From a checkpoint of a small transformer trained on Wikipedia: 6089 steps.
Each number is 500 + 50 x the weight over its row's rms, rounded and kept within 0 to 999. Layers, rows and columns count from 0. Numbers have three digits each. The size before them is the row's rms in percent of the matrix's.

# down: layer 9 MLP down (transposed), 1280x256, rms 0.0328, rows 587-613, columns 0-255
# up: layer 9 MLP up, 1280x256, rms 0.237, rows 588-614, columns 0-255
down587 101:441545362555484502465450590527506452446421477531533488495527470513497450465503558490480501489579547513597504537537454490403605547392390465501574576494492551546478565579514537543573591465489448472482450453518592452478483482464435569511418435572466544521543390507531513499505576493491444435565449466392510486586488513505596543449471519449467541481549512539513463544480463611493504465434436497492473490540496474607489507471476548512493550459576589388452457518479463527499566532495450476469514614540410437526407478556486509533431471447575447582434628502457485458473537566550486451437474531446513498622445549501492461456484471572543528441564483465506523459442527489484568533527463518456464440567453474485496492553584512489498457584553572556443576443448536453489451538512455
up588 095:444510501579461386459425366423481460481427472493596562531549464453542562492443457565639556500405560522455533518528524478524536535543453471476499432534445522487536377490492474488542531547511454494473481529473495552400541516504520409437559439505467525496612413558483514546550529453566596499518518558474526477547494555472436458462476520475549544428507398578469452490469566508585445573512427497470470530521484591521403506528592431501538481485517487482442509504396536573490487559444473494542499568473518517452597531522532432483513449551632441382565558474534447555503393532538511503522515442500509524483479481550590588530562431543505591623579464558606484519502484483505471438495507465577528489426521485526571523500515419550491511457454464499486524498465480554432502520500462
down588 098:433497495399535590585523413447541568509479485552497554605478463436535461439503496459403478599514532464475542529517521625495488583499456492541546482527514565471464471448468493493476551550533449500518412433526458501480451517486477539528525482511505474469593465494548502532471489414480514552475507568455531504447478596530534447514515446577604502469472516533417462611503427381524525440329524608478581456506515461533524473409509545455547465430519517513536558454443494487500534530536553486519379488450630470428443562522558534554582508527451530464546518551480435525504526494525499594448472525440492471485443571518487466600578499526405506516419525459558378500495457483474492547436553493531494559464554499485508465520630462438521600497504444578494539473474427544574476465460434
up589 104:522559416551479503506410521457468520515540535554575479526547532474466549533514501455591496474528440513488458514525523548572533551538603510570411509499515424432517505461507462444490531504445455539507469500461502436427605473573507525532449527588445490541495497526502500560550541581583456510530453513520490454515466540517568431459555498396503455460488426545544581530498390489515474522629474495515457596558470484434563542568446513476565609465489508476525586550487509451493465521454520544561520448546518413347515607564458524433469475465557456481496465477579540511461484425450491447413519566445585584434495490496456443471595553453489507516505516585478589506503426487522436603485552591431493428565535562502514556438382455469450599501530547518441472589507454492461425436452454
down589 103:498447539472424469507485466633562555457479479528511521513535451491493468495451389559588587446561456588447508447583533497498543414497471452546494497486423425542523578429553501546466559508400484521473527444449469468552536523492522513517458451553551466429546452454591493542471554455463525524433370547606540434477439533498524477504497599391589614592534474565439470467489473451508483486423501619483531523440435492512456480592476500507526455489508544467426430589491497514518565536494418478532533520459486545562481512469451520537479520410484474446548507546529436467549535539484401522571454512516489512532567517483623478531530454538563477558514486452567491554432522547445513531434484370601469468529497538483345460477553514460572458465561529432471585507537440518511523478456468
up590 100:577482542473476528550554471516469493495494579533482536440440494490607562477557436558522550520577500558499469552447528553531481487489495468478526510528427442472528528465449499475455507511480475505493561523531489447607433560561576535598370504457510483489440531438431570474478563519550500386511475498428481485486491606514437540479505426507464443448530442492526499469482388411496553479516569480388466547514504522514483489548511506601521586466449423522458448561583577539526461542471541445486462449528496452432472531616639630491541485473463598437580462562471490447582523479506526585487459596491512468363510402435603486474434506483488432522564496495473489501417503485519495529420549437519493525482479438520515539414510460628421453537445514495446527556451566537522460426466495
down590 104:537525551530470363484494524432526462480466466501446519319499472466560483441474638560517481515443488526555481464490470491510502452567514494577531539399489517574497416494409472485540428493500421449530412549535494459467520411500604511531450489506545573535470570488479478511418481472507491430516551480491415598492499465552495522504558567454520517424581526500552461558426455529526457501467442535448431468518522524576583550576549553538455487549429466511485465464568515547563456458494513530487517510524602590514551409486439342489519519482563490489473541402489467445474519494458480563569403516514508580564509566558580508453504450539543472544528444508464531453526518447563533464546440513442517409482435453483473432458465487589456493512510505424459492492585630555578525525474608
up591 104:482457510491544513443466533547386472453468463525484451439646475567546518467520532425488493381518423536451556472457570531503567543492429512509516497516579503544437512519372584504508522507461439496484512484510435531444529501607511495435494611529428524479488500479589607434418562471437475523554579520508455485555494501387600486459525491413463578550592529487543534558446565512519483519524493462556491553409473488575524588520536591503513464520460504477436511506491517550508555402534562434503415443452496536520519545560470546421500454464445411522543424522527467504529490527538494551458469483438482384618506463606522499460523475457398509476482528524512539559421539496477571444480494494601543483460508377467414501474481559542535550551570500446586452517541605489473472499458542
down591 103:512440529506500499578451453470462570446447491477507473467486435516445489462456588495638537482472443474595494539536523528543491309442503491476491396493459486480491430502446400543459585543552447485537470459500487539437506411497500397571474567432528388598498573489528498457520521546626362563626567495504527557438497530565543496512574567466608526414578503523522510551582482495539485492514535476527529477451473586609498544480406550489430486458479531538520508542416408559604525443455529490528533466619402510459415528512453458438417486499498482545559552543420440508495518471504574479462510516567506612547517535490455451540466476458474532518496473529488463542587497433470511447496502435544523480460531549508454468498519499545528465507450493518468471428489515460513544507511532
up592 094:503484465531495500427574489517458468536446434516482427452588492528467535488487460460473503498464492530584468548478503500556418424607487513532488489551414560566470531507504468549457541499456401454512441519489509517472465572523542426528444518619533472553515488509532479463540475438585460538409499434535540477516485493536489515523532510506448483471525554567457481386506477362501467581447447554478562502477431409565451558443450531567578599465436409593463545448481510530518533294506437437514594503477461577462462508501548566454470500530572516554536479526489433484518528540516541522505457558505507461506519522584521607514511497476467425529557398602463540446553532505655465447519564555564555563475512551467430513533549527572466515512506536471474568619481468466476556581571534
down592 093:358512592558498530552483456398526530488573517547495536542419465495408511465464402525468432505505534552544479408566578559485538311455475524541622440448529555471514564646526503563491460543482490540523448536517573463484411446578504586513508502428470473465525507474497562472535585500434398507485519500622407412504462542588507489506568580512519514546485410445465460548489536498452547440481453499557480496541555448480491513475547463468574509488537398430538537434553464430561460556436468524507492489575472451496522431489540465528546530534504501480519510452513523552495463527501452504591440431541469430522538463522524506486496506557451481540606483475490515506524466397480500610484470531539478454548463394488608414439535463562548506460487579446488493528564449533507505465452514
up593 111:503501545498470470523461539400513595483483536555479451481544498533600488495547460413524640472455497512526468490501524427533395436585509505502534492466531457478540414528542530448542516606601511558517397481443483457536481428484589474556432561442515515425480549422474492497451535390514483518470508614503542534531547404514467476486556457497525505400465570470531511476541517395494481515568522540459484558535456541490424485488428489504455551512526460538453532522497458556654537505491537529464540599562432423464526577588485518473573515532454480579491615480503476459425583434485516517431419506468425514489458513554479506545565376532428547525439511568459455447546484458479433427465509497537517485497556441505519573440380564501447547513426440484558395477534487514454582504482559
down593 110:442551464486409434517502452519509437491543403554539508477543490555557488480556477518490443445495414539545525544513484460513489475477478479562510532545424486462521435417470568483558521465494416512458462484526478539449531534555414463531656503469555555476481593522455427493541531483597552557512523484526520570506461402406437428542489497408524446512645435512401588507332538452538529480529513531471430421412528479520512520524536467625522523473455452573461490541499619516516550502478580509483491539470630466437469498416484406473517381465553492456482487486483536501490537586483489553487496554479531589544533489536381548522417512554431556503501494608461526559362448516540474430518486477550518575557527509452476478540489546542456471489495528495555503436498479512508541495560495
up594 101:498487498499553469486523483439409569434531479567594534400598553420417547517565517450488456531489565480556448471512589504481555605374511591471461530582483425472551391420574468552596536495495369448518483521491506484413432534389437495490503522498446409459465409460523605490511518518565522505502532502496490461479577513540525487510499501499556551587506513499433472514605472379490437482516505520532516536479539549458522516424456460473509424545461493476482452554636544464471475549603597503517494546495545472447544519491458535410547482523492524412466489427554503456566673550518497487484475426479538528502543514558442507552489511442526480444539521500500559481485503543462452413522430502461520478544440520530435544405472543559568453465484558497458510560482412571520510500454480
down594 100:496516486544473484492475513539508520510498430547505453525509537532516498579504496500533537513483437501484558623539481423501511579497547504529547411493506565469406544465545499493612551544498454467540653466498599566555531522491519450469505570554461417485518532543589530574512436532530491476508531479461512495426573484531436550511498636450501521455355468470446543479517514463519566570489569476519605433500545550404494470487503521463523504409476485530447455582481554475494518522594480626514497527425560488457498449403481510511532524438552574537465421536455625501526523393419408445528524464461470439432466464541539537555477445446500455526461486426452486502549566437425461489421445462457462472546494557497505544476408370558393509535445488487508550380591503494448518454552505
up595 095:480425458400543510449563562561441507528585582537506523444450531506502545352467521510525578568472522556534386486506409518494433464485461492538499574547476508585598524476479484445543482472510490522565494454491488536583598474422503478491534433574488560403525544551534472508472577476508380443501441406556440550509428533493535536466405488517558509540437496475531499458492446532439472410435506544452475560467571553500545498523581468537502460498564603523392600592502475540541477471510501485477497495562520368459525409460470508498457525415487494534619578502442427494557537505600452464498489444576475504479543452633579457431427494472466535543520494427534464555535470549548524548510479544528494521389545552591490547467501505497470479493441504450465568491529490434467565481472470
down595 096:529487557544552510581501547548549511463570534510467519520405499527548459506477370487567555527438508507434501591568374431549488551534472452517424437452511531491562518520525578504449518406465404531464500543447535475490498461461547442479571407510406568478517593540540486543500430502521453460537498403574441581479497498544541481451535500521528388582524554528530551478428609576493479514451537470462478426473463520520450560517481490599485443534432544389470574506465439442548550521565402500432519478560420396546506423516455454512510500474485502570561559489431478498477558479517505492517427478485516561412615501581577462501443508619563559505446551472537480504540512508507518460550531571511507524425425527548462519528518536510461490513476468536470544427522502487494570343478405
up596 108:452496509445586504549497568516484511502602493540576421622484517468444510511691534490444564483540432478532484428445470471442544490509453500494443541493506529593445538521517494533547472467534477375425535575460462581473493515487471496498483500392432398515476460535504418474546555488513474581506475558493473459469434565508498558423462556465409511555508409564552451523493422539512532446477402484486530440430497473489484520464487527502478578509519531474431439519517435518494505463490459521513585488538564426499428541481535485482531511530534477486503525505512444591503485374482527530570513546471404483464537504522534470477596619586445498459474399499384406409486482571462460397476622597512520568493498502430469541478554496447486460561491491542449500514548621598509470453475524
down596 105:497534469540515541465500496408566480495469544515541482510530471464517520461565533512471457554585500593433461386512489462503513554563331576554505527471463518491494481477507445422524555536541486436464513530484501459521471502502541505478546499482440450544456451540494452429483695504479502430548539526445489487519391521572501542485498456467540511445499428437556442507591548489534569482523557564544458455405531545481552465575551519512531479530465550515406516492581487524467524489489470577478537455467595578446448519553476505458481479514519435562474552502511546387442471428503643464549488536444414526526508426415534437461456454544342550424500496532456467579428415473577570535422511618512472473483558478385465567543472462505517497508536494454532579509582473565542569497479466
up597 103:493527419485417566349401588482414506544543468462543520501487507469506540561483564478512517465421548449482585482557563512461521510341429608525473537505565539493521484544559535567460453443561430522456487538492414538464529499517424519517487599477493459534538464549496532445553525412531523474485531469503511471492455583533491621509456435489538508464551556498472547504478549397377416493519475495479527416486547560477434481534447536519507506553536460454474449516521496593468495482510461435494495479500590473540611545504461555474458525551426454427616615539482521467523567603557550518462392542531522499481532574483542515473505458521474513596455470441502408505485503477491505487417537532425473467497427509461390475468525618494480459406538591588512571482524503489516485412485448
down597 104:473440452475609521480548467543481488642441536466601539491475429480496505506497579417421577451493444434541444514541615476427412417530577481613516504443523518512462507436584508481547572590516530502462446495542457539424440448499447516550399466432519455537448471594489555556496476501457490479494541508532434569572455483458526550474460621485497460497453512494589501460604541576519482504437571470412554518549485432477515543494635436539528546451512456492541451557488477518472461484518609515514483532497491515508481493468538549488508566492562571503572469473426560503513432467525580454532409549525543416516421549554551420457492470473591475399539537535589453502457579482492510512496450521347536439499600480477476548464538523471473454457508489479485510444430466542497536459438491
up598 107:567503437493471471473514532551566488555551464520480477426546524515507468493461566498430490528491506563553603509568416490448462567541544448448508453439484549505491471425529461525508491515545479491539452565502466470532461544463514431527527516564468497444532454512461519528538545570600412463476487514536503466446430458438504535516381478518481498436576477456457595414575530603480505422412483471543564466549585508464472480540548579466508484517475518468415455457431537502514492466505641595434466454460569556645493471557480584545550522457513486432504434550557461505547375572476505539405456386483439516536533562562527429489554519496437501511436519498503503476547419503356455508391533570431589522531489582514596468556436546506600479465490503555472446459513488565544524591507519
down598 102:479513436490426401490553442641570505509562535553570537526454567572452502552422516528464502451501439502534429575480475564486465471547460430418422567461578513533453494457564502525448504491461493509416462544404529506494550407433434418451497487493398521529503406501538506575484476605522541496517406540555522587468543531502580505536616464462541504429434522433572519487422483591502616442526552554524523423564488502501496521528433538500437511583537510501352535481443499397473445511488485526429407558500451538494511521624536545426592608515526542560608498492515518434461473408517498562504450529527468529566478484447636508500500543479553495430521378470467512540564501552413491491434474557494443495466532515474508520476498532499477506514525518504534486490493485486520498490496474
up599 103:560622432568555511523621515563419576501487443515541453462415527530575381482571582414468503494461428443432486568457504541578418445431550524482527620476532396544532547605456454519557549462550499569546547504514479524420473532473474442474457492466489490522494501502582513435522602472482562516408506467448460511461400493506473550529454398384536518598482454505561547418476526494451590461381502541469547450470503462566533504504441486579459545494487430528491434479505433521541566407520475524523577523433495514527518561392515515443485453516494384475520435492492391460488497552483490490514521531504513545463539425502428537538631507516529469527454438463480504541497465513505503527474511473544506554428551436492471519495509452488483505553500537460497497423621599498579490502538474
down599 103:456535464538594509487487477486494584480517490523485491552480467537621567426538564429454541484494349412494531422477526464550476534507532542501508501442537496562518486491476413631516465462483516543521489504477494437557483519486455421492565451492442585520509512385595525546423480539513503637540431457456455470555427496411528614411448435454600421547546429481479479475536443514466513494481521378495508432469459519503518575458471463439416532518470491491463420464494428531532529602547430521552511473515551486489523501534561614410500545422480426429531601508442414537504558567476438548465577481465490541445497478534464533446615505460473547556575433416526529556535532546538485593500470471550504530577513591509524433441535430556508531502532572484462480507564507474518496484503475
up600 100:522539535460425489576517431470503457622454472535522451463498556462531510608508518558511520576530447451450488511383423457380574589488486477472551480547542501546476523576566458528458629582422482471490437499516505452459494521566497485426539478492518402472515505457508458595541419453445434445470629478497570528494479520475443461424344387536558471567595523522538519529518505536518376486543505574484489503522444508472550517617487525481542392462421571513472523468486506507524454496455523475523451483477459490440489603523429510593529425454491466472481478478579444464573496547451490558453526544528482588444436509452489507525409545560520497479493511614485449459524572488504563486534503555519563561480496549502478441534496431524571517497515494451499417499543479560569517615446459
down600 101:429496455545545518575585446589461440543582500532516440556524535508540515494540456570422511500481511509500466515424489521519498660583477456469556440479399406503499505592608563490534555516399529451426458517538454460491549620539477511431475515578504431512593476562524496475489479556450535428554484585511409541555566506490568488521479457421503574475566565480507569635416462455428517489583526483481527487474470502492437442479581560538406404469460438459404507562492482445518478394509490457504527435440477518413387496534509383506503466491554483483415515443509491486446480548599523455472443468460548511469465589507453533558528536481470506457508518443438528514461527477578430577530577546480434515551476495604482467463530562490504505554448498521510468452449541525548521474552502
up601 101:537519452386515517432509552498583555483425522519608523487554505486547523467457543481595434523428495442428554511521377468482483594418536491452509491500445462524484545556405521524378524446603589474483435488420436552578467498541472425459453577503548480477511465442563511471507514459525587470404476510457420514526498497490546632528511557459563612408547507495599534554442469512513487446506593473499451481451498453599520409429522548529494551591495548498484615524467538443391558508470494479452556466450510452559484531435419528537531466510519499506415485495460539493525527606491581560543475480474416501524492518576452453579475488499474472510408571510434486512463493443410500552542517541567508514527481475529441559478492440385458516537498575579467502501504506469471528480513603
down601 100:512421487519469518510584546584549554462535518573576504508491498522507539507466507550526493512475436445503534505501549472494477555442503476413584480525583569453458512470473478561465478495578568543581449479530520492624365553539454496421450476514534493547491535432495605483543532512497480578551471523515458531504413478538531541555503425454430495531482423515409428505425518514598512531487516499387466507465512538608487383536497476501531457478429462433569442468537424454495514566472527505505537482570411452568457435395454627499502541492445514531444528506505506446514487607516488462517411416508406469461501496506446408571598486548548504434454559444497468457585545495387533541490580521490572466540576534439393530527409464429544451462563468524478547482565410493485551455443536
up602 103:455591328495470526500515565507496461659393451502483510514498484455528502463556479490470406490508495558480541531543615538489537558501499520519457525486496566501505442599503514463504533523432514421513578429443482541516615484556651494496459541527503410509514494577513486508551551413518461387534499433527541522543459555460521545494435591478593534503505492495513492530534389412490430430533551574428437470581477523406456508389466512537488526433616522464480546507457437557397545499513532564471478485465475535451466484464588619473488516478511540418450502495443498460555555462496542530494498507495534486447598558507455491475463487469480526488554477499479525573495398438467431490511476471480515512493496511525447512371527544434568555563516569443469534582396535552459490548536475
down602 098:495519417496532570505418572489518457550402541559536454508527421469525494528400495504406479531535427437453538513520568435409461541511457452584556521507492616401515586489469514494504571515480515463499533471527490424495541498470531519489543496493421495453503413549559555594524521409536536562495504507542541491513519449520466522460538450444491456537425543439522465585406514446457588492479427520520485522533548437518470502509492481528441497469597588539562458607535498497475533616475515470477530557432421566432578585473599546458582498468441551489516536460504499454394512450445484506494542547467540484363510545457632478485473436450537448550609526499540458564495460528538469519457518522400521405466516410458452566472554526457535504502584431469347503473458542552492477527470459
up603 107:429491477448523497522468620535602497482529569463526517460514479546437529515605426469559439618556481567526476505585389482551516445495451584527475503425488522514477429435559425422420494453565488465448503549514475488445541515546459482538431466403542555495441493490475526392511545495601507486495379452440546548508451476432593477503474452516683549536521538393489486555509421532484515536463456493497432577484501497598569529484491526482485545528483476602565552482439589481472476538482512564414460533616474475408460494601470433534510503466496476485445492416538459505546446526548536568514617563532516518469487473493487555486420534489476467521470488526439454453473451467534474574483465432574472608577503413500505490523539476531448503492496500503475429530499584445531484422570493
down603 103:512529494523576521549404555485611460519420518580479532462520432463504481541516498513563435478410476585501526553520481503433510518492480532447450531463466435547540468428515478449478383493538499548407567518480473597548474555418530518425434531524519455545462485529538562393472546474537581484531417527490526438547443543436566481549538571423539511555512491532593434416521533421536488516542514513564491551501474520496567523527542456491489601606524476526574487529487527465489472513506434472504497479500472389371536417607518413536488563486543437422470465504410458414527482509576499505477582530530532506578487518420570564461467552482502386483431368455474446581504554427507523600438357449593414511502491460539527493480544522494489533548502547512500543539463459536560476489533460
up604 105:553588501439541526494500521433524506487583482563457576508525522511608485468466571401579475467570518473537514479470491469507599447554550522541461470474488466512451592419476422507514547605487455551507474524440452492474541489524507485525519497507377542504456525574619442509528541492443474433577514452416496600471459549441472481475463427459513469589515491549516573419513478591568484476492502497456459478560412512366609507475573475512479467458459514423495492462440551541490549570406563424575504461560509507506518502477480521482502423366550549502486427501514509588588405491505524537538519459567588507449381415426467544593541446487501521464468607426475590418438507438523539532509465445452561549446581507487490595531480513470467486465549458499452504471459483472463546499446550
down604 109:445472612512490462506579465547489500481546481415497470505434525453485426493514512486529504565433494441560567531545505517548475568440548464443538386440563483461530555452506433471493501599550519492506476547536529552501469502504526571468452559486473544483493518517591562481521571540424438465469466489457486448532536489513405520428531446488365445477484534540494538471524401581546500501576451503521477471594544450505550515542479490454474489516545507610497512492416575507426436667407585436528572388501585483533503455425448489435563490448539528516541524482433546557456514478522449580460381449531539550470524456551585601457417443493528550465481482478508549449488532477553467510499490542461360483585478447453444490502538553561517563420552531523501433616549470438417573512488521
up605 100:557549500477524419475520446514530456515437551453524465509543410445520487452473490552486494619516520524587507489478467480525557476469512489489484470527536429486527512551510355475537555570502536572549443453532530561530468472525541478453547510469498547536509431397543509382494501550613578533447343489543404464473570446462454586530499499466531520503503487548535456432559495410603557513434661541375498459487535572422557459495549487489490503523432532508451521518430475562546472480525426463490555572474434416479491480565422493490503539425557531508517512500486386495536496620437459418540495532541561493496454532488535526561596453506493549553602544583522454542422502508457482448463540483554552571507509482499396510482536503522413507493580565449444507458430522492543552541550406
down605 100:538509561476474498502471500412562450476445542441427489495553443512469424518554408532451478455443468570555495561513521463478505485500467419585533453435534539550500551505567406549547522524560467411388508438454490501506489583533410589574560469577449517535402429489530496493503497526535538464469477497516459567416562463478491614427448441382480666515542527475485457561588489536519542496526521543468500547517446533480565438509506510512549488519524544483498514494527425478506456441474574575455523534469633480516468519439491536522475513511441557578550486584528423393470469490436470425443438486533417549468489503612499429515474489453558487556398476524602521541429553492569500469464500515553537488448487468501431516494533572611541546461644530526517475439606426488498536485480520
up606 096:551599503439526490507619535528422481471485523530494427564519515503469522556542515366571549529472477513522441374493498426586503481454463551532565499515491616576438367458522505474470525430513552369450467545476523482450528563517445505574496494508540426449532470500513473394468520514558547506460434525462439471483550559606456475527499469609488538453446494503511478380529505507463492532549501606494502525448540486408450561588552523506468497575556547503494398447545516523479514583452489640503547435451543584453550521527474539449495513566533508477448503520509478567476513567458508502521519509457439468437475543470486562499528448610452384504410536424487503523551506439561435436600522442561584495444465483454540492522449524489518471533472546494446473451459479475515562602602543
down606 096:419468493557458545569471505477445397575524507492469526503395573496493549495515575531522457499611544510521521468492475567477451414527464528514509531541505599586512508510499516583556432430416492537493542564552576508423521522412494481428359553555464489502524526529585516461524519456534427492544474451439455464518525565500441538592454482398466444600467462549575448463517465523529512477479516504595511474423449581425469516601569466550485533435567576589542446522504384571447461585506531464608451434578523533497467567443455508512455521487436416526494488519585459518526491531452457443519493461496576464509448477478547400504564467541454431407398499500440510471386498456479489489486475466472508541571493479515493509429518569526533423608551487558420548559511439505504518507549547
up607 092:456555446505519432527536399373500483479460522533524536529550494454483505467500464528537550562383448509574439572396464530458481497426511497439507557441424521522505490491473480551457535462532538439390525489623582591498452538499569546519543471463455466544520447444457520505534525550569444378493529433507511598469490484537462505485483459475475567565454501562589483454455424559433474513609460494490525411483470525536527459476461565524428494680554567532550483543491597483539519465541463463525450479536532440492529439462545564458551494511533583417463558498467440510542398541490451512533518482473474527518495504481544500474514585454503475591567401589512539392438499524479475401531550526506579415395504437468544485476478431455407581507518497413488496579518464440510533548465507
down607 102:509444552484451523536483601443521476444575559514501475459509569537462558505556491519459525393455512457530547541478576460448535300538509498427471437559487457523467532525493526400482467505533471580595538472475502473458576587475549480517557511428550608474446484587459515613459478497526477504544461490470480447514549499457470395504428495453483442514527504499518543528542532426565497492466443593549523458478476505511603523602457443519520475560488443541476439514489431533457575498447565655427518573443555496472529503469478544474541546455549503474511562565519473562424504390550478578474560424387538473485506455516456478420503480505495589468422427532527525476439532523542488482543526513376436487430500499451449455571535514472491541516537497577507504440480599441499463632464455
up608 101:541468436485594519549469513582584502551483448410408487517607537429508505572483476466569527479439559530482561497572529477539494474539555521503511458440440431510480493488599455584499504514607451493552482527498520503519508445515492555578528517470541472562482560467580455512474508516461460428507552562463553561498463491543419533518434530419458481546491423547528534495519461426457450463556508507517431439568503345469506482484489397557448422426482508579470505432547467533528563450439427397533433468564458508430548576507415603444501473546472519421396457499530538483442558495464469504484511508467510504445476512569527628542496553504511540527571445520508529416452455503471592579584445587464457585436523490594408474489462517541578427557464534429428541556447509504553552540528445
down608 099:472443566479426437516504508542565420492435478625532475480417553552549494502455430505575553434530560470426536491575509456424508400517391539455479482522555580416528542541510550522471476586505560439459565571467486537489546603507515482524389510527508544480547463498558549486500515462382519508425534517567518426501581506517540526460463508487396501520578499497501398460444530454469482408514462433442467509633498506493485448531498469497479463582539558474389468457532453558512541505544484479550509483481534598509513530619465548517508504574372516521465427531518400539445454449523509510510455454479484479482449431482516501518487604507532499483584510495506482528604501572472628396511534613463491471515465427576440485491440502474565410564537468455487454470581526555494492462439553
up609 106:497545512519500562501463532523473504514519472632560494601575547470430468546562491429490535524522455471449519488474458459476551556591561492547508468501545386506520414486550507481612567530556448538427425544526499515474538493546496547445560531451534452554360534590500484505517519516461510491519472517525610529477456424562520459447536587525367537494526538526446491530657488531465431433524475535536421530560550538462493508633411537526431575452527433490501561470457487425476595543482473493505441509467484567516526518416442434465445439509490502537490521563499439551469501482549518561474620401548476466511506416486530496482475490436459496601445598465503578396459561491438495482473541482472421448559547525526535417545418519485523443496462490506391542533494512514473399525428460
down609 102:454525548480553488496556552470570481451496482508506549548465505547539484459472626515482396476485447538503582554458510547448584563556569456446573486452502445510552544415430538474540469464472604567498434405496551402514549566490541512509451510465520472413478479465504429382521486546446539570515482533525424518488559570502475508527535421434437521607532513461456443462533491502471561457449606430538466502445445502486494515521556490463503471541538473527523516433458562446576500466455508539494521498555510512503609458422467553503500465456461490521517528481539563409581585631571408502543504508544434437501564457465428456490479523630511451540548548479454507432494608483565542549519479521449453523458522386430501454524484465624521478503475536493497580556418379426520455383481468
up610 104:506540474482529517425461516406499468397476415551591510608536513441476466568592523475520530511556507554463477444553543385492546462529560427482472462503484399502528491534424562624578458519504544497461619428559510617504577535492439449516475415522639407458477509471451421485524545544606500423504488477519454510510454492426537468458415522401583563574490486487524569456499461549492403489516483529431526532431451490498495484496489526436507497495486445451466406431470398546503462585513559507512483495536445579523541452524545519569509607585532528502434469565478538514550525519492480566492513534443516562439407500495525447444547477575498484474499516495554530567409500526499474465423472589490490399482531499518568456512483472566545500468538534510468461565387406409485470531510482
down610 104:449578477487404554398554504482445480546539399545534543493445438493591434510499534506475436595546513502493444516480532421417498523474543441514627500473516543557494469540532494625528460507514513393517483547471512563492553551523486571474521468463531556518452444468509525492549489566553516487493392425501493491515433558426557481481461551479462517556415507490551590492518511569533479435454524586495599431530492527502483473492533555549532529545488425472486419581444437425548457505522568521487545501550498458491532507401475512533534504588557494515489462475475508465605596511550463531599508613408448492410437412438471534479425544549470537490550505526574385441548602433490484463423372463504529457498481551444467476531424536443491397537498433577482563460486521589489516506426523
up611 097:618510488556488453555555528495478512519590478530490435464474539572369502580479564530420580464469498466519467538500530456483518457399425445501490456476465605494543481507517390474593494585559377571451498478416475390490419517520515516497439431524510533546594523442510564459518573554490474510526478542447528515455526485435468524531507488440521517610469463457528473455431607499511359508454567533547502579509463516468474565531517454474432511540522549566573534422464516493585503420548624497493496447495536515423436436496595523484450532563553452471532415403441504446486515530440552438538530493477473466523512597507520492509518429472513556559510512487511558530478439534441428484495491619519466491479483484472448540574448474465386511520485543577491455408449435422485565529560452
down611 102:526504444466470449511439510527560497524488543478465513460594567423533464507435559559458471444503551433452528457453504576504494419584516464553577518491519520442594487515515562484511488599517455524517428446515483502444565597531547490512537488452608530496456471514510464482510361446472549585448486451488496519530468566480461473476626578467472510473516499516568513518534483538454433454410534458461473511601589570566480471513567496422463499419466467484443516446541463535552487535400446446489495575512521535460525448389508469520505562351623507526520522476515538500522430556443528560442519452543521508446501462630518525530498466435580468622354399437490543518471516520516493595550528594514419414420539573491535470494543471499531506543436460451477532510502454455484603547479488
up612 099:543458511529514512559526575523475501553531585461529533452531439515535505376464559483460541492495463444508493510496538543451579503517497437451505501551471471525601575513472433505585404596572340514486519534536485510503479473484495546421543483386579486503514456467535437506505528542585457491449524569484510451465472604530473455566452517538521448544487490578544447542488484440436520450441530455558442498499524449465466545621539449519456463520489443533485511443485506453439503486388508631577530524426447516570474527452492587541552440466552453475615465445515531425455512383491584491484466436437471552439558481444668518515542503560453552485458467479468558449368485475455506529488574462487489474426539494531476451502564627493496542550544555480499423508619504544452488539483500
down612 106:455439544545503508536654461454547427554502458497478551549448388491538488418490550565525488537498364468483539534610439459484508554348498508503550423480523498555468525540459500550483424468554385515510469382510501532494473513533523525456512522504476605465531492490541465531589507541507428493448587568480503428529525642437451484558490542589487459529364547514463469536523493454492538430440499458523383538452418502531544517476470466517499576515493537495554472419517524499515522442521481513456492524468446514553537511563479484421469416435520403493592515492574478505513492535468527451537472482474464449473499429466493435473532471510500448642550563505502513573545588462582565580418481406559525541462538437533537411541510539464485460550553419581525484407501521493485541509570505
up613 095:529468524543409531502538552473546507548455637495604543519495493500500550532437429455495497480541469520501513495431475508523544378433461606568475464436523577495542527551466554514554477535464494474404472425500357526469571485464502572421532563508500464486524515482529570536582430471549480603436513464560458470609413582524478531459462538503489530544599508543481522523510482523529528497557516448458495475471546509543606512524452452450500566519481464477504452421502457470492486545517436539500416478478523508611620565506503405384437591544534563572526526494487467540524569465569497472558480522521438586465514503477550559423529524463513523585486566530452530388600483417545480507483532507590539428527460480450496438533574434365487581439487489503458510569500493395450522464515539
down613 092:505556436448482482557538502475509539470547399429462528435492439510491511349532458478506492432416486604454546443505595458508464473579550631509536515496547611495544491529472558555509419479513545459519516503524513504602510471512563574533480456428408468497495469516447502508478485548523482407500480556430467452510480530530417507473452559514463488457488554506566374443456432484438593481552553554466552468544538529444466557539542587432556519550471566536460473452516554594510468493489394527493501480454475478489483512502535507497572462503480486486499467493459484469541575505489607634403499544532467528546566498508494513536557511504477473385474506591488582422541443590463500498413440534428531533533401587488564555435565523510373427522494461540516501438407503370481554481530497
up614 100:474554536435465452396444522505428506564555538450517452530513479394448506438527407485498535555606490535493578494562515533471404561509582515571558426533438504510474547524533541454485447554430438586489546567445494479497495483504568528476516513420495529604567515547469487555514590556568440549556534463489513545498475405513559504498403506555478521521564547540520504500489541552570509497419452577465441456447541465526478524531437521503461491501497483462413478489360551522625669456514426472521560506442570460483510454546496509487568504471528447444513466485472493517506508502518502528567515325477407587465506480506495426471477441509535479525519507500486459467500464500566606528521381500554478525373520535449473440438438503414478462588480527482585472571462532606530477451542511